config = dict(
    num_hidden_layers=12,
    hidden_size=128,
    num_attention_heads=4,
    num_key_value_heads=4,
    head_dim=32,
    intermediate_size=512,
    vocab_size=1477,
    hidden_act='tanh_gelu',
    norm='layernorm',
    norm_place='pre',
    norm_eps=1e-05,
    positions='learned',
    qk_norm=False,
    attn_scale=0.177,
    bias='all',
    tie_word_embeddings=False,
    parallel_block=False,
    init='normal',
    init_std_qkv=0.0442,
    init_std_o=0.00903,
    init_std_up=0.0442,
    init_std_down=0.00903,
    optimizer='soap_variant',
    learning_rate=0.00792,
    beta1=0.95,
    beta2=0.99,
    weight_decay=0.092,
    lr_head=0.00737,
    max_grad_norm=1.0,
    warmup_steps=200,
    schedule='wsd',
    decay_fraction=0.341,
    decay_shape='linear',
    final_lr_fraction=0.0,
    batch_tokens=32768,
    max_seq_len=768,
    doc_mask=True,
    z_loss=1e-05,
    train_tokens=104200000,
    max_steps=3180,
    dataset='wikipedia_en',
)
Each number is 128 + 24 x the weight over its row's rms, rounded and kept within 0 to 255. Layers, rows and columns count from 0. Numbers have three digits each. The size before them is the row's rms in percent of the matrix's.

# down: layer 6 MLP down (transposed), 512x128, rms 0.269, rows 172-224, columns 0-127
# up: layer 6 MLP up, 512x128, rms 0.282, rows 173-224, columns 0-127
down172 102:148132114156110135142113175104121132146146142102178133130087137130163137085109187117124133173124137140114104128156139124134150174106113100113137153128101141157123127109112095099117160092140177140121108115113133145134132116152129133123128120119145182180155126106128138113140111127090116123121130125143155159114114124109104157103123137103184221113108146140129106109142125089097106185118
up173 097:122125108152123166108141111087155109130137142066120152111122156056113137144146126137129142118141082113122118125134172170142151107130114148179121142120165163130129102137100134151109150129110121123108166122158116127132112108120142151186146112124133099116156129110151127129146129124125174119118103132116145152115104081101094148140102056085115127135103161154099176138156144106136082129146
down173 112:136112117157058157153131132095104178097177140106153109086118133115137091090133135134165109125154141130139081114110079123181135134112143113120114155150091127153107109114131133130108099149089114129145117137159117146111117144134109114144105071121119098137163099164150138104135154143097085136108140082077118126154121155136125154102088130118109140094138144092133132139150110122134115108159
up174 099:125107147094137121106154108119132145112101181178132140138158161146106118125130152139125130113130139172113121146144134107111110132118132142135116113115172130136150151126063138137129126150118123148131156124133102126132115156136103139170123140116177125074106143132128172090100165143119130089128093062145073119122127120151114127147072147167120143110086088122121156097145114121146118083072
down174 099:154139116115119107113148089106116116110118138108159146127110115112078105135127114113106121130096114106133069155117116114142102141102149157125141151094171131121106120094109127119116133116131120134144138159158123130182096190110162108086061117161167152135113135118144165133170183159137154141155131094102097164108139160117127115119109127140105138087114110131122169113165162130102102137140
up175 098:110106138098155121112132170127151129105152098128136115199121141115115126132127154101160118094128115108115140098147120125107155141134136124142133130204087141124121143114176125158120116131107060151128147090162118116138131187132134099131158152124151120205136139150125134121105107136163149097129129160103153182135096137146152139070133104139131113128173138116138094119120124126125135115154
down175 103:161133101159108136182138153114104111132157117081127120143137103136098142113129153177097122108117142167176116124133119142121134115166115136119145086105137147139124110158152088160114181135158103109108102126111129138142137135109150131118113136122153150137188168138133169170124120113156113162100161119103115151148158107123138111103120114096153164149148179112189148120107108099106133102160
up176 100:148116139140136124153116123147154137115119130111154133153150122154114129161155126114152070137108124088098131134135141169116161120178176144125095088139070137111106093092103113137146140120137114161096109163120120134134127126146108140105137177115144156123148120088168114113128179110151117081151126160116143140107139132140071161121146104161156102113142146130094131139158082076108104140102
down176 101:157221145177121100123137142121125143148141126158141154126130122080107107131120134202153131110137112128122110108132115134132102137096139131112148119127119154103097143154134118131107129153136133139101149139136127163098166137100165145126109166094105074132115133185147125104142129147086108123167139134062119172107112114112131129093144109122124134140107099090131127136142143084154106125153
up177 108:146101144094152140150161122119121107099157154118115115143135101158132138154080169128144133136087171109185090059147123127154092101154132118095140132103123070103155168089114124168113136101116149122110153130137140117149109144141109166135114163135153132151141150157121144096116178100124125140133115111143144110145133126149164169152132134119145144093064153096130145107126127142143139112116
down177 100:113110165147153150113102114118093143126109112106155140095135130123139148169119119107158111140107161145102127137116086142168136042150109111101141159128108167123122122123158097166129119175131151136148121114142097108168121129144158116126125173069161142138164118105136124100130125117165193129114143172122121123125141166108120109093119112139122142148171131082141140110124136103128111101161
up178 108:181111090125143159134119128126170132107116133098156169120102097114121119128128138181158122096123132111124106138129083168091105114114114122127125149117138142152157132130131148139171177110125126088134144114143094101098088123138105107169112170140109127121171102143188097124113088161157161115092144160131125111127102151104109102096130086151153144163112143124102131115123120132088111134170
down178 113:101116135139160135119101100151174127104152137154096081169172105173150133128091092133151081140153162122118148136137133161149181079128115100113150136113126171115124107124101121120097120133113124114143153160183135166142126126084125115154123171128147131131112072167124139092145118108134108147112111102128145153156125102124142101180145120119156128171136147108130153100137148122151117152145
up179 116:135101133075118115130125123133119078098114104081132145095121108110137147104102098152145099138092147142113169167138093163122185134104126126142152150124117132112105104092118135112140132134122116127112113122128101166112184148144139128116156103145088151109139120114154126139122145129113145112084180113104095137102121171130087144108132184127172125168090123091148122120088124130143156084152
down179 116:113142127123132116123096129111090123125091131128070105131122114112113193131149163158128128123110090119116163130094138142149104154073138114076101112107119138114186099149131137119151114106169160121157091148094119139145162105136160144124078115126136141139133106129143130144184118149142086139115128121110169114074116094103165117141159147111164124117107169125135122129103141129093149138102
up180 090:097094079161084139160092104141151139128152136118139111103116142137172170148156125102119097114145144121108144107077092110136141102100159116152143156135117140112157092082149132173116123151134113112125129142155123144138162114122147110125128114160110109188165146155111140122097142154145107118108141143097142123143163088139125120127159159101125125137111148168143100115105097053093131137129
down180 076:130093100107156159134151131123193110092110146120111161125118132136128095110115167121133162158106109114135131114148131121119117135124147146156106127133093128126133145137161117127132121120121139138107153125107104121128132000140122104121086142103139106098101135134156136168102153141098086119137121117105134109140122118132114136138090140100111148136126128121118108137132136186139139103121
up181 107:156133186070100162147123141107158209155114126168146121133134104163134123166163116133142131092143121151149092113143143125091132166167108106142127135105112159128108131104131100130149111111132119077144131100139139172165138114138163144118128100114089113122136101124180134132127152116151137149109132158114168134145090113113156131127082110152139133121153132119146116114083141099139152116089
down181 098:125138159163161140162124135143148166103131096130160066100112134112148097128135108100147136141169118117111123157157141158140141106110083109128145124122088168107101138120155145129106118148172129100166128117135149146104093107120158102138137086095128087152120127139114121157131150076144160065134114110143120160110165132109130086096134108136123130116133141123161106127131140110135146124049
up182 092:117118133128099105125133126152184183119127155129101125135101203136096116113127145124139098088133104118099118085131089125126143102123152124153133128138145134155154173116115143140134138113115103093145177124152127167112170085095138141098099147144105122150152136135145160115092074120111130099087123140145140102184160127098100130127145166116099116106142105107150103114088157151130119115117
down182 083:135154095123138127146120115169179122123120158122123137137124160118083101123147123134116116144132107141135136090151122148107126116125185146152145137143124144099123092098140129126125147126124132100119201124112112152143156025144140129129061152102138136117123170127135121128115110137093069116123126152154118121157146108159149088133118150092090142118103124087136091105149127153104130112121
up183 087:152133087133174155152087162135108117113116152147084134162108111117143086124117097118178113119151134112109158142101144092129116102135169128133075132090126112139100120137121129100128104131134122159111113154153129093147164136125084099130153149123117131133129080150150151151134109162137161133157163121140151158160127144152144084094128137126171146114161169107151121066083129118151124111104
down183 079:181116126115122093124147111110149165125152118130171095133142079149157116112114132146143106097174136140149123112139168143175144111150115114093187129120125125093113124145099140104091113095119121109118128130167137122142130166099156127094140129150129139140106155142136125146109127172149112173153154102100149126135148136078136076113131148141147160175152161155135113161187115115145112160134
up184 100:091170150129170161126128115111106115143153157128092173120128112138104156103156099116131120143110146154129138123113118114104146112145165099113117106124151124141118145139129145132130100118170116116121135106132158129101109101162145137095132135112137145067128168125094152118110102114100202135123172142177148137139143141157115182148137116169114091082110090115166134129122110141118058119122
down184 106:099169118171088168101143118111149107092151126074117119132122152145134164142149147128130149147166141121126121137165102104082127134166142101096156096108119137128120128141103159113135082154129136152078103133143132098111116150166162157130161145128109129105145120113140136094097108132176129076117078143159163099145103187112135167148161137133126120092137119118116105097134134150146125124130
up185 106:101144118126104145113107117116159120144141147096145140091098099158181133092167149079138114150139123161121104184115136153093100162119128146128140149137131132140131144111107098109113120102089126112141139142076155109130100118157100099142162101085151124118139128141113090088147152127151154149109106152122139117138109125151102160134141058171135147119091117115159126107103128161172140083127
down185 096:112153152090060108072123141108108122136112184124156114120076075099140094155132151105140141134124108162077124130140104135160118133128122127187116165114112178131117171095099131124177129182111148118158149135092128123133105112146125131108171152134142136140138123127104124148164123112156134125143123128124123135129147184119134118093138125157139132156103141118155122113115127161150165135107
up186 105:108145135110100109119128106134105138129123113090110122140136123097160130114164152132152168133158139132133160120132140147135129096141111143113148155110156140139155095152097153165143160125101121141166084123142144115098169138131106116136130126180083081169118089153095164103115131184143116115103131118127077134146134134153126185108118094147094110131131174112124078130143139123138090076160
down186 114:169138108123121098117132137122183133136114105137188142088155115121136144161121129111162156127100182110135132125155139102169163178124115086142103113112130114127124131134127146138102128085107152160106188104130087117141139126131104129114128082119117110113127157100124120116140115106101156094118119149096152130132135138132087145096135099123113177136159101125106074155087113096134128087167
up187 103:158108124154115122128155151101155127131138135091122088103162115112127104096153198132126133130163125137144129136107136184136101122177140120134092096118188120093123179184130119122161149119127126127127141073131156159081135130120147129124106113135138089101160127108130146120150150138145121168122091131072110168095133130128187139138105153142141152130139160127161125144102121120126130113139
down187 092:151151136172148125163113134161176155106148090075109153129095101152093092136157158124113108162133134103113141139122145166101072138120103094120123160152143133157121108131130126125130122112148124100087145120131112136129084099165075141110103161136151109167097158122083145093139140107151127127132103119118128137121125104141124130065099094109109131147162101121144104153152161127160120135100
up188 085:110133144151154132146136132142135105117128131123134126167130172065089127124124120117161122135132078093091117170120110139104102147197126136155161099110122096119103139094084142112136088144107110150141140110126124140118092135110150159125141142149128104123148124111071089136134087106168183110081131132140140115099144092155093149163124165145106119107114117136133117129113137133189125156117
down188 078:139133155155078087129154111066163138133172112117070120115137155120116114109124101134125115125137050117129090121149131102144125116130156120117143141148143129128113150146129165152093109147119091142083122094131091162090171152149141121117148132113112168111097047143104143138100122130102120102115100097150140126138094125124100133141125140115083119118147106155135151136152128127154126142136
up189 112:110134148135144122108116129151168154132162133135121109120205119105126129117094151138090096157125103180137095157137155161132131152164101126113142120112122109144115096112117163123136102114177065110096092135126126116105142157106137112107116094175137095140118125123135152137182150155125134119099138122134115173114121121058106136147169115121112155137115113141164125118136164156141141085139
down189 124:133134129156137139162152116118139118108099125150176142124108174138098129136157168161178114145100140139138127161167142110118117129091094162127125132110124126132114129126079137128114101119120090158083128119083169125163153104108092145104133081130105164144148141129101111146093194150158139137106165148103116128134100130165148096129186147138155162127094142123092101124125138142103129111112
up190 098:098091173117130136152170147143139158112141111125123109117119077115129147144147139119104099117107148134121134120137192156088165157148164156119130095148159128137133112114115109126128136187130128112122137103154101065105166148104138121126168114120121094178145125154108133139144113112165147093173155136145113105144125111060135116135094086161137143119110147116110099133122162157108147141113
down190 092:161100153113106134116173140171097121122149089142156144115145156105138093127174119122119135136108185128147118151122156072127114129132117149097140116117131129125097109149151151150118083148137148137133137123173110098129113062122092143128158175112118148134139151129106084180115138118152152127145124124135101110128093124187148114124130145134113086196131120118142112140132144144091150146169
up191 108:117129137127122124128143100171128127116109122109140139093114136116147151082107140121122118093035138115101112120106129174161095155137149123151143082132161157133127179143130146106170160113092114140112184181109139139140127120119130140092121104163101123120133134126117143149113126157144131163153119116115163150108075170129120119191079129113150107129145112136121110115107124123160115158131
down191 103:138134081126084136145156157088135147177131151137126136120155120081082148150126105103159135144124130153111132114130118109104115161123138105106083104118123134153181110136141151125150109153129148144159096132096085152056127118136178177139136088127123100134103106132100158144110151130140115114119141136093120115120134132123121123124084186142153158134112159142092097113086106110139149118102
up192 096:122118126132164106129124082132140180108111095118109132105133139168119145141156153125141149105171201129087122086099104161128100135102157105132086150126107112119133126131113164101109093142125121105087148122139123100116142135095101146137106145133167122133113114145177143053120120151096143081113075112121157157125115110116135145120154124109123146070131117152101101151129121124133141145123
down192 093:123100152166148137107095141174147055123157110109077121143143149176115117120117097182094071122135102109158142118107118137123139148118103130082086143181141138130129111138105097142159124113135127145130067134122146191132164080110120134136114140135101131150128112126140122129150153095122168141147130124158143125122115123117132107140146114131128137121184130160140112098136137099106149118158
up193 089:126123133094079121157091092142167146148160135072156108138086102132128170112128119124153121114124141135117145111154104107132166133159155118177098134098121115131108092096141087128101116113195130107123087140139073114133167126132103140147133136126117106120123087139116146136131130155163127148135108112092155150106136162181130129143172127139099167139130125136136111109086135090143146156095
down193 082:113097098127168117122120091119146116084118179118108127093151132143132135114138130110139134112131081161143119158155142118139132101113117175138137146152142144116147145098193105136121127134103164126133173142121135126170141032157097120126159150105119086105093140111140107201122133087113090131146131139127112124117127131102116097112098121110138106120091143096108132116099107134143126106122
up194 107:090095145156155125150134117115108127111122107110105131143108145118130136166140158082136113115087164144143123153131158133161137095156202109108100155150104153084134121125127116081135103132157124123116091121122100094175138151156151097111144110152204114132163146113148156130138099119160130121110110115113158119170137107156161133136123116134138132088143129164143155177131090132100111143132
down194 105:099140172168135119132174142138133122141128143157087172062116153102142133147118097124134146152144152100100102138159128085142135120140147159105127137167136133141103115129109108130134141145123134131140134157057131135135088111160121081143119113114140131144135129138139131123144080121149180098107087123124078152146151140116126163114173147121162122139185123062125135146122145125118090139128
up195 085:123140134089137119104136112127136120120084153115163156087140151165179107150084122112121117143126133080108096112099110148111130184128169098194091116133108125133113116164102159082127117120114134136085101107139138116122144115098125148103141105078082104105132112134160143129139135124128130092137136095113114159119150155176111126165116150064153107136094123159135110120129145142111125113131
down195 077:159109112084089114144098143131152129167161066100144130138111159135155133092149111161156090134163099103152162108150143128103141134135129158099144156154138121116136070123154073124110117119148121139131135123124179082112101131119132121093164110117140185133135126181081125118123114153120149121145114126144077125106121131131102135159125152131150141133154150155084144104105111095112128112122
up196 099:097092124135146120132183115156123137138119144097098123123154121128108185142155121157138108073120119139109141137101136122102139155105133111131126117207116122103111119136112116147116116134120092117173150087102110105147120132093136132133135113140199172156168126120138153143114094102131153149135085134157132155112170162158138111093159099128130134077143119137124119122137127107083171100133
down196 097:141112114076134147177105112142115122157133154131118103140135144127134147148132160166156110154106141126113123088173109135153144137098111122162161188107171108145154161157143121086090175117142109091111148097116126114155136190130101103089128181148140156137106160129092113141167106116166115145117126161113123159116123136133152111106154122147106158142124114121159120153146096102137106128127
up197 104:113139115115166144148095109125144095135056090128137115099157113154105135111155123130116139106120158157122146128160132135118095115107144123143180145145153121119142164097089135126154193133127156099159160130172147135118131147112092113101103152120094096152139117154157122112143123106157165152100140115124134146109077166090113170110103123111105113118135113113128126111072109119092101152152
down197 109:141121106129152125151103141141143151080170104147137150134103091134105133125111089124174113121129097103120130134132124146172126124119148089079097158137127165139148143122119154108093116171116095116105128122103172120080140099161117111159137150113122123143106206106141122127110131112150110156103137124082122141160144113127091121159096126117134124134099132158107123146116107116203114092089
up198 098:107113119115136136096101143172120097157131124150130120116121119177046154089112101162097133109119162130155109132093113109110083160139115099136089140154120105099142123131099117093108111132123118150155159119111077157124163148162137131084126144129130117153164123109155147110123106148142127137143148126183139057137140123161136141130120108116168164131136089116106118155137094141134139097128
down198 102:167143142140147124138135144120130103131122123102109142106139181132135127107148095108129051113137085161141159137120119146207160171114114123087130103148135127157147127132119132143111136126092189144131131134143150136112153103100132132139126116145141164133123109059162116126112152130153152089131107132090112120097118122121094143138092081074121152126131135166126160129155153131131169116139
up199 093:111128099156091122120167160135119128104101166130151114111127130141172162097126137089148199121113152134114142143148126139177148100118123099099126119152064136120123123115112109104097157156091134113154114151074120140132145138128113161093127131155112107129097176114134135141135121105128152102106118120130123115116104184115105185110115140138103184140106104161098124141164136101154100142111
down199 098:164128163157113131136130141120126115115141144143165118091132135140150175150130121138137111154134133123112137153110121103090173131112087112138132113139116107136122142095164154165119121151111105147121151159135136121169109130127112118139143129136123146124137172095120163147146171111166139080092124126147180194139105088122128119137143115136128131074179174125070148118113120119076085081141
up200 092:128167102133124154158139130112170101136123136110146126127146143135107129102104100145137130126155147166141094122109149121162117137125106112138125144067151103134133121117091124115131188156178127137144124123117145112118123152108125110134129175171108139145120132188072105102109164185099179110124115150135078130149121081092102100114096133138092147138134113116093082093124130130124135101151
down200 095:094144126128098108152120128136131106122128143127157160129142081133098145106140096136096109122131164113131139110161097130165121127097084103117141136085122135147191131086166083104132135143113141136106110088166136107134092109103152084110120133122182152125138100204096149121081124127097108173102114126134100120138122147085130085120165136125109140137141106117125083121129123111125150136138
up201 104:155129127152060140102065121165114160139114128151164155149101128052134100128161092148119126101130126154166140112153137149149184116150150099107152134137098105113135120121128130146134162115167148123128171111128128124121134145137094141119144068141107109109132109117161140112119100138120133137132158183136122154124163125114125143101139147166144166143133140122157110106105137114146079088114
down201 104:124153111088106163072148121121109121157168118080157139083131148141113175113144080088148136158117158119148139166143120119103112111133143138104122169112135120136133075134147114129109086151161101124171121116140095059149139123124129117113146095114094111117130152150107111112142126114123147160104119108126132139137149128146116107168176104148089147114191101119128132136135135131118124080112
up202 113:140087063144117118150120114120115139115174138143071088156150107161089085102107159145124112101143120112100121149092130130124078125144138127142111120101158071104110136155150109190106141145149110132101133151099099164133181149120145164100153104178138100128126127108110149127146148156114130113130115142123157118148125122133140100110116132147174163130136130093142142119120099145114100097126
down202 114:131165123163114143134126128115135076144090128148125136105137145144104151122104115121100153164132155127145097120154075145118116125164124091121130144151123127109124090123077163113150134124126115149119143120106175154155118130084132134123061163162095128135138180104155106115116083185106091137111138111116125108113148095167147110138103116164130148123118169127152126119119158104145114193135
up203 099:166109171128102163125116121133177112087118120071158128143139153125129164145155169114139113095119159136128077147145096143127091117163108133135103136134124134111113135144134104137103118125101105102123163080110123164115093167113118119169126124086123106127147150108152145126148114078137207164151109135115108160161128152150129139105108114142114118134126143144116163172110127143115114078135
down203 087:118147103159102157162142104097115131138130082107179130115109132119115132113122103140127152130090128065136135104106159117145137109106083108145135132109137124156190138154140109109137151118108126116154157114145130154109138176154121135107147101124153135139180126152172155147111159091130142109179109124076151115161136110121160164093127129121116166155148153089135146123115097120134122070151
up204 097:165100117099152124134143121119108115125132115164124145103145137198124113136097151160089101123150097106111133141119134173082124133144159146113142105122103127144140146117137112086139162139100143113121095155148141119153104161128128136132084115161130099135168110119163105071148096150110148131114174154086166136146104121163105139158143115125071095162120138153119091142080123105130132110100
down204 087:126133116129167099123133128179070121157117148081143098116137149130094103114125163115135104158108091112126144105146123103135132102148147121175118110145138156147121143072146148101143110122188149128127197125143129138160099124160123123136086162146117143096142154160130137136101135138125108123152156138075157136136103143092119122118087155129099103168168122125131077099106141127143151140121
up205 116:084075129116126123128137111114130154114135147136104102130152103116137133128095145152102102150169122110179127113101177154113129124171150146175149126136103127068177128131082126141127125125146135152114129117136168131121131136100088144100129116131102139069150125117122192145143133097094161100125100118138156133147112101095118078143167172140123118103110154119110101141124127122118111078113
down205 121:114127124147118104143163122080108115144102137126144123116106126131112105123088136119151134173140120132150125167132160127110095093114125111106119184131129140107162132156163125152166135152114102129139130113109156108137169114114133101086113147113134135102177161141079105123133152116183116112160122137154128181135083080112166125137117121160109160082103127129132146074106138170160097155111
up206 112:115133105097108138105123140130117129091131162139155129106059135115125124131137127132136144125153158084116120117083152136154084148121114144126132125132169204121190143126103150170155119163155102140151153120166102122125117130132122109139115083121120125097142154139164188133123138124103136176102147080169117087113105083130132152119126132091115162105128137137112139108146091134123155118127
down206 107:153153133108106133118125123106163153097125141158142158132153113097057088146096169132096139140178129101143147125095142126097152126119111144125102125091130110141119118111159103136110126137109098146110153159154117148140179097113132117171152112126109153103108115133119135115134191168120132107143128135115105141143143111172115185135102131137146145106141149154094081087152127142109128132194
up207 117:152138190121097161154134109138134102115129118133111097136131124131141127117099120120151136124138138109135108155103115169120107167163146073115125112124081137132104176137089153091113158070106141136146124163153119125158127068150135126140158132096147118110123107180150087165116158130094161142135152105112135129130103080137130123122151088173139115108142151134158085130101102153128149108110
down207 124:103136141072063127081089149123108138117141106133126131133115126129138158125111082113093117151151114124119102100149146140139128126110111162136116082129101151076113134124120142142149136147151116155179151156087096175131143139138168151120161108059148101085124164118115132142138107139143113095097134115103109144121125125149114111074114121117110123144156134185120106098115119143098120158130
up208 090:161117132142114140164158115090163072135131152121104111100136120138123112143142132134075114148113091194134139151079117148121139119131094123120145116148139145129138146117143137088135137149147181109119079100145088147093100122140150114141138185133153160163151115154100124108105115140123153113112108131158142117092127131118108170136125146063143104138128115107079120130139119091087152094130
down208 088:112159094111180127134095104137142139161131081115115144129173096105137094108132150100173144131147148120142121085165117129154154167139120110115121132137107119118146157117078132151074115117156108173096124153141150139134102108136159111149132104156117113125141152109130100110116174079141131137119116160101102122074134120140129153152131123156104162171141101112124122193133149120157161151140
up209 107:133139151137090145137144102089152126124139126163125140110146160142154170122102134119120098148139098177128114128095127135120075126177147146147131094126141087139158144103104179106123114109123097114137128101087131106085205136131093086138113089153112151122146112101091124132160151132140130159118171129142123143110162107102113133128143156136125122141145130148117059098156126115099111118161
down209 111:120097087150117123160062105148137104138160099178100152160129111193124155155105106134156137129163162143106130134153133133139125121109125129133099077143112152149119110105132135155148085146161122176177105120125102131119159149117128133147145150122167120165143128138133147085110171118123124141119112124136100119127144102127126127144151084183083128111129138133135123123146159163095092169140
up210 111:105105130164140131178169129136121116152136153116107098172107108112128158137101140159154169118177109092096144139114088143122095139114108116148120145107145161145114116095133122135144146118147145177121146131156114093132118113127149123160143102165118128151152131193098164088128110149090141116099144146172105083134150167124114114139130090181111120118151097135126133156108157151088122149127
down210 116:166105088170121145146164116170126128120134127110119106118128136172120168123133146131140139175085168146130095142130150098158126153141126132124104143108151142141128102179105094103116101170152127114176113116126120121132108134108145143140129159124142129144125084133108104185112168144095171156138145116156131110091125165094113104131080110099085126118122072127131105158128081093128131139127
up211 111:103118141106113132192110118097161117172110104131139114121100118129105135161123137118108129163171148125087129146126125189133115099132153104112172128130165093128096164146153130107111130138116123153125120158128086102166145128139124154100120133102127120130161136150151140137075142119103141110104120039144124142127159121089103149112090108167141168140159130128091128097149125123097112128107
down211 113:104101152114122182125108122110148128160177143092128143132171134158158098134104145128152084132173137104104120162143145098141135151133105098099131172096117116123145110152142117144114094151158145163136138152130161144125102156127131102150132127137089138081137146151185135076147130155086105132103121122142084105127149121130095118168161158134112103089121137129101143127165104119162160142107
up212 096:124089158092088143151076133107128108121161134108128080130094152128112070135117148147162123145106117095097129113112104128141125155132181110138148143131096117112122146153089090123108111136104133111132145106126087124118126196137116137110128076127153117154110097120161105180117122140106158113122135138114186183134143129173151129116109124147123135124152114101144138117093140170114123157104
down212 096:161113156129145120132091111083129099144131130155142150122141125148127127113128118100105085143147174121085148134129178121168126162119119122175146113103127092099136130147097077117137112145129118179107140124115137158121117120110063133105157129073111146090139151112102113146104086109138169182092120134107099126121146124110098087165141149130132142126104107128169123154133146113122139154170
up213 112:127118128124104105154120141134113164128163106124128090126148143169102132092137143165141139117095167174159117115144140135115142116132095125146113141082157143074110084133102138123158150147101138147091129143143084125139138133141130128156114125136115107126125126145135127118117092167089100156131081100165146104127118142164099161094146100142161133141095124113132105137175160212155094108121
down213 102:154120165131132146113132166065135164106083153168116133090106174126115131136129173153158108143124119093132110105136120133148124135139132130150140127133132109116151140113109139147075101121132136145137115100126155127173147159133145113130135179161115136089100127158114120166110147137127178147143129166101101127108103132104105121109126124072135106145149131157069160082101158159132178109112
up214 097:131167122103104100107162147146119134090106153159113121150147121130141082104142160110102125130141148116158147123123140110132154099108164159113106121113127145094123088127133161089151148113135164114120091109120113136133125149111112121123069131139107087097149131149110133155065136131141094048143135144114128135141167176162113145109130104157102136150134191115132134159132122144175100112122
down214 097:135131112100123149176096136133110145088142134090184110143152144073122150153119152104140124105113146119092152129129150154137108128141126121131108130094170108119144143154144099105124120089123148124091132106186126123177134172113135150120166133085097140167064124185147114147113114118158140154113114146112096151129071127133136135146135129168105119100151132094128121103116114118173119124115
up215 104:105142129098152133110148124150166106148109093134128121157111112097086097112123133120122142140107132163114120109102129127122165154132164100103141106132109131116147115179120107124147157165154163094132092167116101120146148140110155146085118127132140097104108121081108173102088151098119154175137125165100122150128135198138191158116077144117112121155119149108130135106132114120133109159158
down215 113:067138130145126146134131122121136084172158127137166094131118164095092113138140102119154097118098160140123140171102101120126131132105107100083095110115111098132151134135118099122108138141146127135142094120118132145141161187099146185146093095148116137150155166145089141137116133133137126143152113121128169126117146079085158170121154114109151174122118157132114148112100167110147155157143
up216 099:111123112128083097151133112124107132099136125104141142095154118093095121129093123143164150126167137080151116150117125175125133123157149101150121157149153127130117095076118128167128144096155109146090156130158110112158141162132086114164160133129146118132145153173095101102100115140136139123130045128075157120141091107114127144125096123139118144145117101099120119118113113133108072161123
down216 100:144147103142105149122124122103132128173189188129156174125141152143122114116102124114142139158148156081103093169154154125060127143128160101148119119158162130125115113131144110113127136101113083153121083157117150100106124138157134109140164116132081111117171133125140115129132089111113123135130128140098078126165183142117125158119113121150123159126139117137091094111150133128100115147173
up217 093:107104130083130165132138127121111087167142127148174160097147100153168142118138143147139093075098092116126152167120146104156091159110105129152108102093124110122155149131112157135120129131133111122132125154146148121090087138134156123079155097175107085203140100124135144104147089107140152121139149120169174123136109140149143127142127108132128140164100156096126145118153125107141125152118
down217 085:084142120086144159114145146074112133174143125131138134146124099139131140136093134151149181090138139081146148123098133129130091122122125116111122165095119149182125136140128114130126125155096072164137117172109103125163058130173128056120144132118120126110143124141140105141079097110142137091114153129139095102138128127118125122149165154127107131137106110138132115139157143107138147091159
up218 109:122129146080104141122123172101112098144079127109153076145113106138099149112098120101155103137123148154176107108128118163137125154143100151125095119091152144176127142157145096179114118106128171163155149111136130128076120144096113147173155096108127113110148150100120114132097144095134115176130096151096116136147109163135130102167111155127133141133150112149137104137087140116130091132108
down218 105:129107123114153127113149133163114134139159077117105137143126143166159053156133130134152142166133139151119144131135175107077117120128139139143119116134125091073109111125055146145105116149143166141118123121105132117127160136094152136122128130087129143139138111128117124144146097078148138115163136187158097132140163113151139112133140112170159094141126156101152120126090122097165150164154
up219 101:107122100099136102151105142126138166107120094151090116133127131161097161144132115175078090136152132159130141096101132179083081131142138161163131136144104163143117129106105107126113100126130148149106114127135110102168171113130125105131138133118121141182153110100147124092123081140086133154118111129156146177118111139185123138169146124167121139074113136129112145123081126151125126145141
down219 098:144082136138128086152139141069090120144121079121160112123102172097139107117167134135125131127117124068151115130096119136119144091109155097120120163169160162152130095152095104141104115143168147144148112105134161163103095160101110112122139156122107120137141120138148109139151119161132122086147125135125092121124083139159078109122101177138110145115107127134123122151163121154173131162127
up220 081:102120140108111087126125120156123151140108128160169115114148141128128114099154158114136146141128168122159086141137087126065150122146109117122131160139077129108141145121118119104127131127106102126150164131149104114134138128145134083121118120075132107148189158074136146152117115145169094067111154123112126088111095176154159119138121132159086162128120123117111084123149087104109117143110
down220 076:135161148141157117127112166141160137131126128090106088084101137155157160117133107187122163119142101126141139138157175125147170133133121151085141124141184123103154082116148128149090129111143130150090117143136136116138142129087118117109143151139131172124088082113122099097096105138123158156136089061127164140125116126158118153117131121097175117139151123129122158130155118168122155132142
up221 109:136141150113140127132114149148098127126142134156140107159119142122141149137153128093087126150123158152111121148112106099135140187124148093108117100115134146125148116159116086129125088120108087096097155160123097092106109124183100134141148139139081110069169138145108151085137131137108158119114137145131149092115110118110122097075102114135165121177093112118121123187162130146123105171134
down221 112:153183118127089117107169173100119136138087117117132136096085115061138144086114095135111118134116139123143182125118127144153139128171115149108141129131164133138113129088079158146112114101107098131104122098072111139156114148157142131087147117143149170128160129164133137099101134107135105133141150136127128137125153123094103119161143115109133177163109112114124145091151145076141110132114
up222 098:088125119126113135091116136124122108127136113070157149082113117154175126130105123121160134106131147166129125119163143143089155108106166132118101118109148125158148127101136095141132143124086150148124101115075158113149136128148110111149145104130132145133124150100181123080110128137143149133132129098068149108152117169095099163119124121126143140140154092132155135128180122127089055104161
down222 087:098099060148153119147122155145159117122146071134144128125115108139161131119110128150120166137122116130117103115133075136116144110120099111166109191127089107134120173131126184118127150148120108152154135125119135139152110123133120132152110093145112117153120075108170124128138109165129130141104147143150115117128142158119121121168108212086117120141164114137104141077115111169133121106142
up223 101:152120108140071164175122140131150146149130165116172152116159099125100115110128137101134146126132104123071122147121133169140144131181115101112140157135148157105110127113139109124122143099127133122099137102143127112091157121101141122110149112108105126159100114118168119180106184124153159135089133076156130137153153143119161086111124124115070099084117110115152160129116106142098100124155
down223 093:125066112140114141139111104113107153115170113135085127118080121173165137141150118151121155133133145121138163083108115143149099151116133161118132124113111151140127148134120183162127126133101195132120157150084156090095107129118124166123136138100119150149147134168098122129070098125094139111114103125107126133150162126116116112175120124127102088156115163118104106126157171116151127104095
up224 095:167170088094133175150126101093079155136144129118108098113107147131081134132196114127083145139142156144147137127078149135142130155150145083165148143111137104112114117135134154127115150094092125151122126089174132112178131112132123127143101110136121121098111127116117165109105149121149103129116114141157116127191094116134143125127146107132125133155146193134122151164132099142121125168128
down224 094:104117131152128119141178131108146143144124114104151145108090109120088120113100150173162134099111175133108128131158162125103151140117118155130112124121091116130130133117169119091163165167094137100133123137169112090104140086127136121151127134137101179152098142083126127165109157131147120124163130114118119119093141112105163154136111120151171163176126139123151122105156142122091081132191